Weights of a small transformer language model.
Size: 12 layers, width 768, 6 heads of 128 (3 for keys and values), vocabulary 32768, 114M parameters.
Architecture: RMSNorm before each block, no biases in attention or MLP.
Training: 913M tokens, 3483 steps.
Each number is 500 + 40 x the weight over its row's rms, rounded and kept within 0 to 999. Layers, rows and columns count from 0. Numbers have three digits each. The size before them is the row's rms in percent of the matrix's.

# layer 6 MLP up, 1536x768, rms 0.0619, rows 978-1259, columns 576-623
098:448500480534529545533510387467489475437481606542490543506481535501476551512514500506566496455478533507512447490439436524539548489476492490444483
100:570493514434518408486494524540512477445499546496561485479482515545473473514507492488520479444471473545493548505489499452517424576499443492515534
098:508460613532617476518480529529412569493531522484447528507514460454508507502533438480477506479539570506501605467566484532517421525517514580488448
096:500529471459539481533551519505472509465606521480592531521459493498477520501503543523451501541537540498474506503493519492474505509515455444511541
098:464517455521477463530540565455486551524439442503468485496488487489475525534521513459538462471498488571509553493511480409462536458576536557501523
101:537533543487526459516501534466497513521466592477498578529487460421501521487503536535567504465542478475510494578472464486455490486516540519515468
108:505497446536400417494506456444539525477447464519466486488565533481484512478543455472458467479380482562421472469499508519460591552527562406575510
100:464544525488495530514443530527517416506513512499514519467491541538495453472524424491479474509541527514442461530531575507546515574516529524501516
099:575493451530560544500476498527485557523485461580515546479551493497442517500501499523587416534525501539476448584460539485489446494526522438513440
094:512489453470480512440492492501527501471531508500514557554525595479566530478497560384528481545462516498568514543464516497452470482500531443536527
097:510495480476545483518475510507524450583514457507467542485460527512485527506548496429515509509580474505520576546474577468526487487482523441523573
097:504451516514538511519508485498561538593451495499434524544527520544460503425502499478482434433460493511509491516439529537526553452481507475560435
098:514505484527478543476513478526501504526475460465445484492484534513503487470566467537509509505477497485527450515508493458460524486526507455484439
097:563479487530476484506466445397469506510505525509497500508540532521476440528434498510471553505500490415553445504534497366549482554463437508464496
108:379467554486551439528497485520517431495451478484474444466493443540413499468516517475432516373437563563472453471481548496529539426516491458417487
097:548486493555471462485462482460505539504481484538534455495528550481452440459484564434547521481532536568487555494504480477475620463529573564500413
101:472526447491532476469462484528426461498569467466483497493515502483559477486476450477531463518507492526510513525443472585496485511512490517469524
097:465503530541453487482506511384490508497536583494470509503555564505445540496513446440499551523460432399508557510522603449450562461475430437519423
098:503452458570579530485472471494450418512500467432486486492408421541488457473538589477533496582510518513499469493457494490478521520505504446459521
096:471513559544449564452491487482426609521543490544484512496508462510492443542514481519524495482491429447460481481509551489591477526516504532531574
098:538535484572502588490531512480505539520471437583534562539561470449470520493560454528494464511487538545510476471525499501533501626505496456441531
105:465500525513551512570498551411510513507433517536511486553446514542580596541487585432430483471608564473485501580419486521546502589532467489477513
099:455511491581474495437481521504569497431514450543513470485523491532561449552546543528479538441482561520490494448507506466483470572547513517535554
101:500531502479494477463486505442503512490480438531521488461504561402545529547499526552482440520451498493468479563516495491563466537545552565504474
104:496541474489469495498399446519373475418509503469502487542524544515573530538508503485444508514564517515522504497519558465504490510490451461440453
099:502515451574550497552506520504464466458534445496485474565520527445572517516559478426483433541513568608420509514495487533515473508550458509460530
100:546492411479458503503489491548544513499476473483537516509409482542526445493444563578518473507469521506492471498548564522536462421498490473498467
090:466443445486466537504560489464459507502503436528568451581489481496515529510478499569440469470503487480499414471419466524519540559528484494485474
099:513443509459504508514462365502507525517504431477472498592544465513466495453522594504535496525547453466527453529476505506484472529547501467453498
101:473530484445525488499538516517489548501520511512472521565483533468445486520455524498487512523475543508384475502510513509496530542477473554441461
100:481533481466468593517487521543540413503520442512467441496471519521500534502458563463510576506469473519431523464525556518448442563547479529544495
096:519482478463494457513509525480538450485499505508574451518540492471524527474541510528445458452524436476478451546538491574402528508468481552535555
097:529471454576425470403452497545507527506539546408472500494446476511487495511488539445544524507500464471522501421495533508504562468432465462527492
099:562451476512527565410561391436489514489520480470464514455465491563487474552449481500544464510475484512542458466514555495532501489487555508477519
097:518464466506446504473507566472451503461564537479504540472550493559492557517522528573472459492469483478494524499438445429530437471510453507577493
097:530480547512520552532536557454471533475510437514474532476477478531475488484460403510496558487468444537536490417499490479468477548531431496475540
106:469516547515468521519465445444589535488482468462494488548483480462544609407491515410437509445556488592472482487444507511432455453550509508511521
117:519544489537456492496514454451437421549485584460537455518501409532425461381519507528535558499502521508499416568413518466488547513502475495526388
101:474505489500508437540526547480513536472487538533536467496471517582472524569463501546437420509572502489554505508523512408561464410529446513514483
103:431482557539524489499458515457482529496555503527492499519466517545502577476484467497485477570527526529552501515514485528546528519442476503449482
097:530578472488479513506552453549510571512524513552510479522479451452589419529485465486485571491489457500473489449439463468543509516494456508470505
102:478476491512530479501472524494486552522464497465509516515459471464524468532511468439534541463495468499505463540555512519531584524599472485559477
103:527547526482571503494555473424486426494539486577461552461510478447524525527533469524495473489464475479491489458485485510566558509470484517554478
100:481525520514435511454491483511546469471571490496481443564506531503539518465488599490511440482561440491492511569529434535536598507473476476570434
094:478459519478476508508522461480618534520553586559487453469521499477496523472586468553461533447460482530564515458566497501529517450451424583464497
102:520508464478473464478524564509485568454471514498459511568502475462548513520489512541585533403514479478448505524492504531549467532537488457454428
098:572543477434491496568445537538490451469587519533473438559443500518513463531492431476524502552523410545545477501549555456499439490450536453417532
100:473452492538455552478545528568465465524448499417563473537498497448544578478409506553516452487424467497529427491506536456508479501439497546461527
098:449475476509472488481541515521573485497514463541489495541561529514490489423499517480464452492527461488427473433485480469562476583508460536567497
095:478478465552491560444550527452456493510445477491474533509515487483541501422494526470445477439540456495467538480513538585458520545456480463523504
104:551490463435540444558489510454526536526520525484535525520484545439456517477615507549498484491485520451487550478539478469494497557481457478542531
100:498492426581460406515504489625484516510441503444489489459556564538509502537466467536498505510528481562472482466478492484501462487445499461487408
099:543473504548510548524540487580469503483492464471416567461444463483561420562602460467438519468483511493542542501480494481485519565529543480572493
100:534485523475447506536483478557419562586487589525523547443444490513533453474532423499512570512477494493495526479556536446520552471530494503452511
101:452532546450489575493478516432476584514477566400540486413499494492538500534463533555556475516497509546561541464593508473517466520568478490453447
096:411556556466558535509527512525521540526459506498505483508553593540444495468489486508519508532503515498503455511498435447526577459555548470473489
096:515552539448460510472503503545438530494494576477525541484456456490409545541441588451541602583454506517481519574500520549521549457441483527496529
096:529488555465509448520533506562499410454500480530501528476459513534500432448513514529591537492459471538485514495513500504543451462495482538446444
103:502538455459489485505532505507519571510502596437538493500505490491539491458430504501500491485386455454480446540517509449435501520517419467487496
097:493503477517568513551556513458473529511538454493506542545560472505458487536480525530488442456468515487510529483595491505441592572456513466550451
104:481515516522564528506531518483530518433580484436471512493549546495476478505476476520468480481565541524470552506514462518493536509496447567479484
107:463531572499513491396431476571540530510467500455372503463557524445519452487572527501506499459493440499506525517495505492473478541491580526437516
100:526539546511424473454534549473531523503467469489530565490568504468533451540464470527476460484488488499483447488570536525494494525457491571491526
106:503504497522503554560459508504471520436480512506501461387491470469434445601551506450537505523494497426499548506537457536514528517507475490513529
101:486685548435518464507551469539493532512491560498508476488475533524455507542438523443446439460518522516452449495484475541490423464424530500438508
094:490528504430479421497517570432534533461522414478493519568412544455535538518492472474488575564494481499470523600521583518504475525511530530497549
101:452461513511487507410489493529503480572483508568544468485511516535538509499467481450495598570470409528461483500502494456407511502485444433574471
096:485526518467509516514453563452461404464515535570470482445425515493489492542535483515528516588470503418460467550461512490495506498469406521521433
099:504523607485509554526529551461522517484480514516497540521480516521435542449608488508505470516483495492490529491516543562467486511583512450604512
100:480454437490456455457524466540492507559401471513461430527509491449439467546486529521469499608519484469492497458533546525514498497460487527458494
095:507459567515528494502496492468550440505485494500446415539501548463511532469543497544420535553589488487489510524422474541539506484451447535384549
100:469558499505472503537579470538511449496543492546470446555476442516484497545598527504507468520510455518563488527533543526525543499492511488502519
095:506529446457502411456508525443475541536419462485502460446452510483509488523520484572448403512534489434482535502484568442525492489452531451496450
092:494525508508450492581532492520567603475507516569480567524500528519523474489458534532469529470480499494604539465458490486551494532521429499545522
101:509487536496545490459525527420485569434548403469460543452581467493408560539528481449490537480535520505529505500521494485531558500477495425547475
096:428476538461447485507535462438552484480487471520443534492565470463524587521463451508535549556474459564475525546522469486420477561483529562547501
097:464470496437555477497522484505510441577516546509477539553597544457500459500486545494531546493482509510553477516529514538481414558477527528485495
096:501455572485510532526465498440518553503525453484501454530551472493602501509493500437485450490488529440442526557466550571487505461465482494518433
107:501492490528514422458563501511532543505456457480513530501421452579569560406505511519535549492473531472517535458495473558470590511479475586471519
102:513461509517465516499501561488522493536511429524493562482438525518479598495472539430517472499474593464459506547519511507470498590492543492448500
095:515538534491482455571509466435515551544520486462521487528394506514521441484507496472477507541465497514525506470541568433449526503574523533517509
100:534511474502540460483587466503483527449520512521467537528459474562545549482488499469526571540487450512519512572522541590444488480504496495546533
096:466463490421524453508545461459462467448526495511522470503557450395540495529452477425535492443482524474494490552430439493541464457536410489460494
098:457582477484474473477475521446466499532593464479461550509518480531461471468469450511471523551569486481475464567528475547506511544512438558501522
099:505552547503525566465550473504533507501560502506386479489496502475498526559475510436506442539514487495544544497450501473539522534486562495480476
104:498429547574489481514449455532520463513490500586477576524481523514505506475478522480481513454510486570420493482485500530518540467457479524497412
100:570464455467448522547445481550452495520531540486516457475453532561450479482438472545535486554518484518492427501581524499481525495519534578487545
100:425381454513541492560501464470546558502524527487508485477503446546571491494500429470464533519485476478483515562424483503507528479486474486472490
104:430448516506467601510464447509546468534492512430490460411520604525494535514418539566456529512527441579481480520471502513454558525445574459484533
098:502540453501440535490553490488486439492525518474552564507447473496537475543485468552484520469519520541591534422486526518444568514458444495589567
099:406444558465531490506533528519539512515498563497559517519497413559424474569538508477458500469503574441447511512460476500524514467543415458462431
104:526445451512503529588418535506458497487468524522493529483449475488490454497507529509546579490491499477496436456495497513472513594538503457511498
101:515469439488502520592542469456558467504540506551558516483533538437395498535562522601488506458497494508493560485482535507554517530491526494552536
101:517501511493494542459526498549497527543535468496507542480511527453492607577494480466538476480478523519467456485470488516526515522444464509476556
092:467413539480498547527460570489558475514493572465608388552474501511533507491466489523483465533544497479391500523563541468454480524513564457471476
099:511537528473519545512512528469474480473487497541442558574536488517471457504527401442413497466519526431522530523481460544534451485518526485533553
111:475503553523443507481560519542580476472542495549498453551444552515532479518516480468466547553591478520495556484469579527386566508567580467566502
095:477500509543467523505443513475460442514472527495508487497539532488535459584497487518446459555524480528499476523465452579479456459491557507524530
097:408486455562501462459458473468446477551446504507506545550489534530519464458426509458546494542485533510441448466475535549466472583515539500518505
102:518450464507518366488439529515530547459415500581413472503519535516516517480571518515510523421486484475523565475525493491505554473439496488547497
100:554429476510555521486473479466518498447575478492519518483506522485556429527476572496458486463455568402511552485504484474555451508415530482514483
104:551551535557527491501521423483517483501534415518504417469457512439468621516475529435479456508525527605450537549515521499529480483508471498467466
100:574515472510442477509499506495479549511486467536499558490518545527546485478429556551470499512530471510483475461521507478540491494586491437478506
096:548505495506425511402564509509530459475539519541487574534461487524555550476606583524471543514486442435472521468449446468495485462494556499497514
101:481480504459517473483564536490488555470561532485521550480553564514474535505510426547476507469582465524507561525568476496540514499505481560506527
110:546515445555529489584471538469507477438430476492469465506477492493452410493499450479529464485537558477504534569467486574548548538488504554481545
106:526473506498492538482495468527500472519520539470447510472479501466525450558445483482512560458549498493466504573490446482522579486472551505482559
101:442512523438528525568498495553511510517480463505533460534485455527509414513450532516514468494526525457479497573586498479429504480506545495487467
100:531462509542494583469424464538447490456465487522505528577540431520566537497474527537444481501536524413527507493495532476546511467500487393493537
099:456469487542492523485451525460491479465479492520572492515558409524452443522552515486505466523463492564436516536466504482520586471504531484491471
104:517465482463467426460507583475589504575485502509455491410476492517498515499556497472539568456552544487462473447543535464488502584487448497550556
100:553540462522499502507441541473432502530442438447496521484576530477528449495419433562469474492444530489485521518513497483519527563521545512492489
103:514454452424507507485514558520491502549496522473446481482527504522494481487455494516513451512547491499491513478581473558531472463599560488473515
099:539478439451607523524434495500406503523552482427479479476548474499553516516458395550449509525491564475521451434492488535511558499560553465506524
094:484502464611499533514488575548544471505582443503527577508416502535491485506445521474517534542478473468532561555621512477481531487489497477494450
101:476532511548513506481500516490470500413539512461450514439433533469529563520458507456470450467579547581487511447489499505482531515541534500477414
098:518474481566526489474478531523446494550493458603525448531483561521464507485494499537508463512478531497476443389473482417498496431480497467481488
098:445587547501488506451592526517517589508477497553569516458467476483381490473545462602539528474475548483495434441526530559543500549536490564517527
097:469589467486520482478498536488492520457530543510428587439521568476458514486523469485499366525452495388481475452527417456541483414553492477554561
097:477567540524556452488438508523475496466451473516573517530441484560473499451497461492475468482536532568509452473529458486472416513595480568496534
102:416495529571562512492495521554497492493473492469520531478535513497529483478481485406471534470525542452474485471506487463495482507510518550574480
099:455537509503470495448458383488498489499460532524401473468431490454546523532453487437514520494422503475519417511443448545497471496562478495448449
099:463388487494521464488468517520524513610512521441530514531469539473507476545533492566575501470490479490489570475493436470544549463503489512501548
101:527491430476452547471548472521542536463462467556386525487510563470562434450552461503490452518458479509493491553574547614440452586503439465481535
101:459413520525482453477496438509493511497489491462485499492487446517487506438508514541492534491468500515545504493511476468438503526509482508456533
097:508447487520532493513473492534540503468549437475514484513472477517489483486423521528498569423433461481548514510451455530489513542568459447583466
103:478463481458522479480466493475528450494534449506502488486441454569500460446468474527506504505516420543572511562539453428447562465488455452509592
095:483537503551457455552519562530481502465547500468568482446494489457565498457537488466445507544496500522521478494492537490464422549446508528511478
097:528478491573503547514486428485446513594518554438478534501503484524476505506536471466495473565492492460493565524487552512521510444471467528472548
101:527537494460471451471515422452527473545510542501467463575517544494498522503529438553493504507476476513568509485485537424477526460493473498495540
096:535553527541458487527424480572536402474549484534492528514511544530495437509471606453501605479535457429530479544483477582495539497472498466519452
097:483432474497574551407449437477503517531493493515552483478520463526505502549504475492524483541471555500497437482497556500382518435550492538493510
100:459512445455517516566527463493498487451564555509584479464490497543476629472523550460519493525527487469556536483571524570454591486487510541421490
100:472504532511453489476556561550533480437446515524534452497468491514505540496458412586494441458534554402553500489464463487450546453517482504483432
108:442598534566494456497508499487484448549425528482491451477489484590516489531529584523546543540522497463529513539453512522429513526515501525540408
098:541487512487506470502448470475442472557489466521534496434549528576506547551437483519561442598526477493530562504519515506496454487440525502466467
100:543411472464492519544437451504479514516574478418449513445517478542487485453461543491537494494565552506491455542492476541509501492534444602551477
097:494479538521527461474444568484483498537495489475443594418459452523437465463498495490494487463496520471534519501483514556476537459479545459571559
100:494545529509574448516482598518439515406441523521452524462464506524478479517524513527483436479498498449491554527501538520515563473548508497559458
099:448496514418588524530528428503453479449557449511565542516497478460477500555589480494492476474477466449435490487533494561448507504500580458458555
100:480543584525494487536534457509495468498457530456475455544522472527509462543485512556466561493472499512478435507538495476482473440503453512509513
100:471537495451557426545513516547510496561552523486524474481544444586515546504533486526503480538515536509476602599463542527497538534472566495495520
100:516496472550510475387449576482465425460584580464489454511494493483573508542483549498566482500510486392460514430500467483513512490483538479395448
096:459551512548525544432489493467453503531494433468436512507439554463434538436505505380539448463515469511512483523528534446490493496420498498552514
101:516433571500476526445545572560533532481527510527498473483513435540480524515515500435471472494525442572464518443538512511499546570470593443458483
103:585501499483540491469520486572483530456501469502469536502546541473484504461545556518573483531493512497512530564505414468493507513471519518547469
106:542510544511514594490474556536513534464559437533499506530572543491472454540563446523486481507607506552510515557469520509488552492499519556428594
099:494519536475512478491540491459515431507505462541538550548529548591531557473448571452533534580490498540482465407482438491496553536449462504450500
102:510515540474484487493459519524512505503517457523583561445562476495440506470435495561468554517507471481497455465528482518514438481477494541462466
107:507471429578480473573497481480480503504532534501522520547487549476504478525502446476531470479518414504450458495527485557487479503508544490564565
098:505531462557538501512484475425424535524482451483533537472491566486572483538512536478545543474493504562528494515519458553475527462451520526513519
098:490551496472481527473499527493561484503459485487530521429522468446526455460517463496507514551454507508370475454459420492435466478501506521494526
101:496519481550540483456609526475593559524466602395538457512460497484519471587507521517475513487481484416541482523505523460457471464523554472471594
099:502496488468486495494468540524538492529480599482506411520484507489432469445499539593494563512523434547467513503452510515501452506525478615458544
098:475574486478404521529553488441516533437511547548512445504461420472467558458489593506543474473457502488468467491514518472501471520478517476472497
098:532464499504524484572505510463568476481557532466527373483506477478480505481499500464542489537496455510492454503525514504523576500512485555453461
106:502505447552545575495491526470487452480440540434505519559475448475491479523454503535505477536468486486496476491443497518484492477442492454553488
100:499478435487436508538496499591532439526587537546522442526499606540526449515484499446420500514526538454482414516399512519473420494469486497481459
097:559506501459422488506509567501526539515458573542540522476400527506484500571572525444469510518455447497556498535366507500530560498466511494503509
096:487497417421535486511569494513515533496522551514496457506487473500426526481548528553519560512436488535451510452450416458439570523538532526485477
100:500438532459560570554484600434590450488450514523423477535471497439580497455507517509543554528487541497446471494481507543502490480455461502428497
101:474481537465537490453504591548530455500490433475525542477400548411606499526555504508474509480488491628457520523507511524431574543512531498527474
102:480541458528550484520544501536457552523475577614568540526431506491507502487547506492537494483469442438524498560442467505568512486476526416566544
100:470488487467490521552530511529473501535489404441457505509479511487498447494489504526504487549511512459561524430497486444437448482500509531489491
100:528593506501528505499540545457526461490537468551445494449509494505517489511499422483508404476492533448506492551544620587524509420499492493545601
098:452448513483510515517578452470423520472506427508447524518481493547541498538499498547532415419543462432457559500495475540591462575477484508544492
103:526410528531500446548463481520505533510511500417511528486427390523490517508444516511439511478510491457480489498561517498489405528471532453482453
098:555516552552499485459514516495484429544475517474524526455533486529501441491530552493466451552385533449486508523442567576579544467529477533494485
097:459523574524580510525479517541518455533472462412501481465530516509540461506461492507415575533506466486476555485505503558484445525528513510479485
098:521496539542480530424519478511474482488506554513446484469505389467518558515490493530493557495486548491412501592561504511488457340455437541494481
099:516505507584442475532482585473559493497527536448481502562437498632506493471519498468488532466476523481524529574510570567507512508489499480501543
103:548492532479471460466482547487523512525471478476504509462553453468498502438543444540425442526521545420525562502464453501475494558576468421530510
102:465537542532458474481438537528490480519453447500496449458457586539462547524609497481451495511478610419431520535466512516512535492526535536459470
098:485483589476473460524494609467462518427526405471481468540550546523502524492490502564528516529567528507502491477488541464508591509554489488508476
095:535486491489504566509532476581523482445512489534478449514498504466493460476467468452444436506450497550589468491522479506493494548514495530459568
098:503524468535443466471561518450494465460489447483522443475494485443482514449489496527526512503484454486489450484580479455499499516513456548513467
099:510565528457508491444428479489516485555547464465557485554484446520539474485462517505464494509474568544525526459480499492543473500532454546531470
100:477492514501555556518481496461429465555512508541517461451488494588515591494466474422498526537523502530541504567451535557524509485515559408528504
098:471502438493521539523513415480515488448534469525492536446542521456439478444515472536470507510495493472528493553483435501517506440426552462441508
095:550550472558521490495490469485455491494574504465484463544568526520480558506471526502455478490456475460523525568477542538487469479447519563454576
098:610519497438501418530535515503546522511515534484439514427516465513510450500540548521502524512538549559466528493448514448500557417501468513566471
098:440521499524425537510537461503576482482497524551474507503458501503442545524431527475513543525503530551496514435573552529556475481465572448524560
098:481484401451530512517495498436420460478437547548465556512562446441471511541499486535476532549458447499575491520435571471440517398543455496499474
103:512527509477485450454561469491511471534425492523532502443551578501577509502524509539494514476540481492464503471461569524513497492467518545521500
103:443477498486487459502550570524515477531486569500488404430480485513428502553485504470484495517472481562445539525503528539434511486550500465543507
102:459564493491556527544481529499493494507522491445521558577475508513523500460507483509476445544450506378583529490498500448564492483479444497481470
098:475518482537551506608443506594527461472479456516517532530513454569583534506545492464487548513579502492492521438479526532541521510500492472506421
103:525480500459453597489502463466517547517401527482439520509447551491501519486451466508459443462550446486524479536425485478485498498440495588460475
104:571552469553543480440526490499485423462564462450567573509483503523461443511519529430427465490506431528480512460491477495564508406493507451525543
099:518510542504487514510490545465474505529443473423436416490481519463467534495514536549448493463478391434512520526458574461470517583544462550556499
105:478517508526432516517481558452499547528492478492460538543496483526522569491478441429532445533442493439485455516519436487531430476478514500481487
102:537453461521491418413541530413492554517491503518470589467487559532541477471419471535496536501480507508523456583488531479454489521514503531580455
103:464493502524513505446474585579503413476541484441494496464397590494536483565525454496562513583510468519543505474522528518549497470457502499468490
103:508476422531511462534592507463547462513586448499519492509541541413563486514537474547472516520450492411478508546517502445573530429523549537566485
098:484535508451440508460457518468473526506515496423474507460502478580501471517484510464397441497542464473545495475545507563490485467534520573521479
097:553476504515473478491534503490553475432528550463474580436503528519541502516512487450448490490475440584476530551454494523503527523405574480530540
101:490458556536493518535482518516602486544481492488521473473435478440485505459451464514522538437484451501453409513520491546468511484553463504444466
104:429496502501484476501512520575490533477464442513512429520547526449527572462459502473543546513493480466515500504548531545468458482462602525522457
104:455477542510540479488485567461480549450508476551427568522480515548440525440510527473466549526515516531489467490459449519474486484457556501528419
100:529463467471507475458520508501458436501490519505545484549526530448435486471608506451481505533580437498549529532507513525419480508503553518495471
093:538492516489501419494404563517473480460515543527447485510490578512538506481477454518520506495476506474487500553436514536527531422524476560548494
095:512540472466548497458460520516559475549451538508476535438460534494451518528418494473564502484476498519552450443582497414494459494506541491592470
100:480516486455419439457503566559494510463542455563565456548538471479470493483556479509516462532478506469575480519459423518551524534484484441482444
101:581488482514517513500458540531465618518482512449494469491415446523450483523472538503504483514415465501517477531444547499483469502526454549523450
101:549514535477497480552471496477463477490502509546469479476522459547513450559527509535557530426566513509485565487488551464554492543512468463523502
103:507494517521444415532531548555488518535602500501528551544540451520514489489462468552579491490556531576493516538470541442499518521509422569465471
101:559483588495489460539470520435561533477465501464447428480485543488538496568436501508486500471485563421440486523575499492452401516516513465472558
101:504490496554499496547476440531551446551530499585505499461501493535465473502489462506505508558496447550541471430497566463477463536474484456483554
096:504453479537468478508545513508403499562441522498576534495481461513520541507512460471458544460530475511465528504479464511456533481486502518468473
104:430583555506411452498471502389556463512482502480520518543541511500491541501454533399585501437571429445582441601463500497537532438504462513359514
096:491538483584570513525432491522531513477515485438466540510555534453518467469508481497566384569488549546525493520513484514467539497478543559522458
106:498491484532440465485503536508529514517496477482409504572609509562502470525539485425432508492456515471505472557539528491513443533441520409464464
098:455501409445461514533452491483501529466515478498494527537559541458440516515483505468487519506471497497487455454489510494498597494506426494450514
102:518511532472570522581448510509465564540474502516485565528496473499467534515448532491464471445518449469543507488497477505487514514504490482462533
102:454489456492459490498524535477457452449453545508551499491475488511446518546504520570452555563452556401482513509500397460455501466456489404551538
099:455563448459551460567502536524514497503482475555479420497509540538464521528536508462544537433581491436532459497488478486485510509506496488538459
098:520485475480511521516495445556452527554544457500462517471507465484443567471519527447573524489468579494508575510506573520518473495466444453488553
098:502536472450504566526460485469542536448467493567500508473504511532489537561487525582505454470500441533482460479552536505512399494522468501547420
105:462578534478533428534522455523412535484496391498518434544526507530476587497505491469509504491496482510501505516539539473559477480487453501556526
109:522560528436496449441489461568502552517399547498465514509553487457461522551436447514561472564505421507485465476460476496467508498481579558481488
097:412523474510478541518568391476573492509489512545463523517533531557478538525483468471505449537546430481527496450481476514437488496555547506448452
101:472557486502482521535582566495551415396451491451514510516441401429499490580552569444451496496480536488486455580497452529558523460467457499505468
097:532496498505450532524511542545494555445446484521476587461525516530492545395414469487570457536549496471481442518478641518514498493460539507488528
098:455537539429531497511481580561436482459413533477485483465446559483508503493508428474546417524448523509441520528453455452467494474497508527514525
100:614452546513452526502469519496556556516518515389503538506480489512480477403543494445496492544535475586579485466501458420519475515564551490484485
100:450456411547524592555453565489494443571501535498506539479493595481477440453572535482474489480543495502524536494458508522485572463541556479478526
103:475503501509438554569504490526563513484436527516429530500481480501529544507512563442460514554450506494564423512475505480412526520484479488501429
105:566546526557509441520515498567470497527525479487507495530461468474508544478544528458470445489446492554496586491512499524569514520463474438560458
099:536521488507473543490462499460501532537431447495515578452544429517510517394444499525527407465561532496605468494507492489475517580533422446512482
099:574508513484528483575486539500561526512471476497505540445479508554466527483490463469476504572513493544497461572479522471478446497494498546561521
110:501481478527471452451467485470379447517544580428466449457476508521501596469505501490600570529504476524495472492519465526524445495489428477498498
104:539567503471472459559473623574421505466390498545532520547505592539519525487473495519473600486439502497500472493514531473503491579545532481481502
101:502554508456442582537524514511479497504518476481484475430465397518474526450528462517505511564515441532415483529475474534447491539549519483462536
102:519409502467560542463532519524536462492498573450464463544582524515461474500479503527473517505570573489461490441454531433521472501489513459480480
096:447500401536484417466480521549473480521465495511408520549544501558501508497517535526518516500454524430469504521502541534519539547452526479607526
098:463524474515484514419496534566452477449479509505495533525534534478460481511461440543508460461433475581494529553603536554421470470487491472490475
104:464519464525519536470503469489547383509469457520483503505511486471482451535454553523565517515558597544475490449424472433528522499559517529494431
104:479506471539495572459537538483472528487467531448496521560503510527481498458474509492513533459521490535473466463549512517549535563466502574490516
104:458495566512455592560549524571538512504524566548453504497409530430517463551526504529573515571495501555435495505515500458523493594606466589479505
104:469466566480439464494487514468514471464457530547525496485557543519554559515476472495497485464474477532488476524497493484538492528427519486499415
102:451479524532522534514550527562463579458510431497493515498522474459462475411508482461534593481502500549533469519521486577559535557572485486472551
099:520508485462506509497504509510557455445493533453503494558526514494435522519508500485534545492498409533496523492485522565575523498497400505524561
096:488476491421511485512485526402521427423469510458464455547443543540481477481474476534482473518511440504491494474397597522459473498497602414451516
100:496537542464472534499520471522477498513443483485505493538477470465510518428432475521412488500511498565507553474460496403465489442515543462556508
104:529472494576524442551483535504550556488494454487468554494530496514558508507465518503496418530547454561534515500513536536454476535505488533530433
099:493507558429478511456478485503547576489525544467519541455478528532498594454454549536512520512508509461522587448547539502527538490536472537512413
103:507529463477503525476529526496509491492494540477511521499518487471506526451527455500496554501522463490457518467576542465479434477526476463498461
103:473485537444491560459549469469497514503440508486479532470525456505513522481468536501555468534504445524449451527490518520512533577571472522575566
106:534525515417554415437490496507484433507529490492511465639495479488525502499486470470504567478493520530427473533508493539516460476505565511469543
103:531463549562508462429520471467595504463478434495544483507432490501576480592554549480564480422581466538494588488544576466404543534540449496508511
093:476481576497503514454517480598499556504504485491478508500470460523515451461474520524505536587487462552453522532562544491565513507508513511464473
100:479472502485461485477511411587484463477509507521515506593591578492470488427527617595505418512542519533429564487517531477500535429468482434511512
108:535497421485543504497560480520532503471494477482530467567517502496463451506526444453504559460536515486538551421488417461503473490462503539574523
104:590509488445476479542500493485534472493532438435461484429552571473567413467499469500454526550516493555487526514512426486445483478492444456502565
093:505470504512513520522453498502524431525479533472485511451473535455513519497515511502516511468515532530509456572553521498519510496550454557515421
099:520546450535472486504510536441543409513455568529434520536487501455435452439540587541557537489520548547451566585543411450513461472538463500490467
098:529454557503475468494477495530448492435528522556451464389490571466530541486456515540483554501556475480480478494495495508527483455549507475516528
102:498531530437557440455495454494528541517566510488539550427478452464547504485469586513423464503511469558513535498506542494446545507506561486472485
100:454545518515489488495461490499491559542513468550514460443471432506500513523513556554463493487512494514494511520532499511479467529476466540490481
100:493514521505551391537498499602520520470461547499508492503537550543543497520523506487455517459479534517480403453507471504539488495525438578512472
101:459516549538490488506581523539479515440511508525485514513536525474536549511533473463518503476452522496489504500497498505557470486512460566414548
099:491485511381400457433470530490528509425441510463544474479506431507450503499511460511500452524519489409495511480449456544502497505489489522511503
105:504551515542477587436442532500498556547508561514541484453460433470442566486435526507490492481532557492492582497509444449435528506481560554480517
094:534462557542465479562460525484506452508537567450511525482481512490538523533515454581506497450523543550502525514497541516539559530610552460484477
101:503442500478515510552505443504549515563517510450556485555526402422504518513494447492465472525547501504468505536438459501504515551478502456526399
101:516481535477491513506505546472541512575499490562479579514466560422525445456536503488551476493496494566500495456416548475558427462470486430515409
095:547459482473483464513487544386458477436455463487422486503474455549496558497481508470456533502497517482497417442515522461505429530490456579449493
098:509486507485489566480433497506510448530553544464435439477520520450468527477469464503534609508552544495440475506550548539485583467543483453511475
103:532499446436516551481497531564489535506465552482551508532423587544435454483435564451578492543448478537552448527475480449547451465528508555553460
099:420433484575538474481491490519475528504460498566587559557500503535476498532458496493544509520423463543488459588480445460506503535487439464473493
101:569408468511458553461477532455503440444534465507523499507487514540466471532488513413527572523483498514527575520455475540434499503490544583580492
101:425484454495409592491535558447491550542556446420524472517473427500529440383468494481506530480521491512488531478453464532539501428431539483533596
099:553514519581501501437487510524503528551539435477495570553474546525498518498520505559498518554536516519461477473500497504511464481479543556484520
106:473517486473502504536459478505528495532462556549439536536533503562508505459493500533574475487457529487402448390501456508523442465445410551566502
098:455457494429395439540532537432480537555480531585510493491486492562510446507449561474441479481499494487511515518523567538437435499544515475458436
104:490513495470518488465535429475538513522534475494434512557511522503428494534512433473521504486485444445460554425512571468503534455548488495467473
106:477514500466546483515551524418492507507559458505561521430561551481572444477424492522470491476435582516575474484482473540517501461494503442549530
102:425492541493543533478428526480478478518489577528556546514484504544507516479521465496536478445520484458551497510518485484479458482462508542399510
099:457466426542534533451497434433454511509497465519514464558551457520538500499583507540473551531452543531508548521425563538499446512422542474492464
106:445482561528494443473573573454445535547496494547583532464479514455533503463461494487470513543476462479525551521539516466501482526478467491564528
092:529540423406379487444461498453529482489417460530527452449505486565445499465451525558542458491577475478527491492500487477491457504408514526536486
121:516603462510558518524463431455493521486530479573529555552441503499477477464519527508455501482535513508511532515519507504527541484485441488496504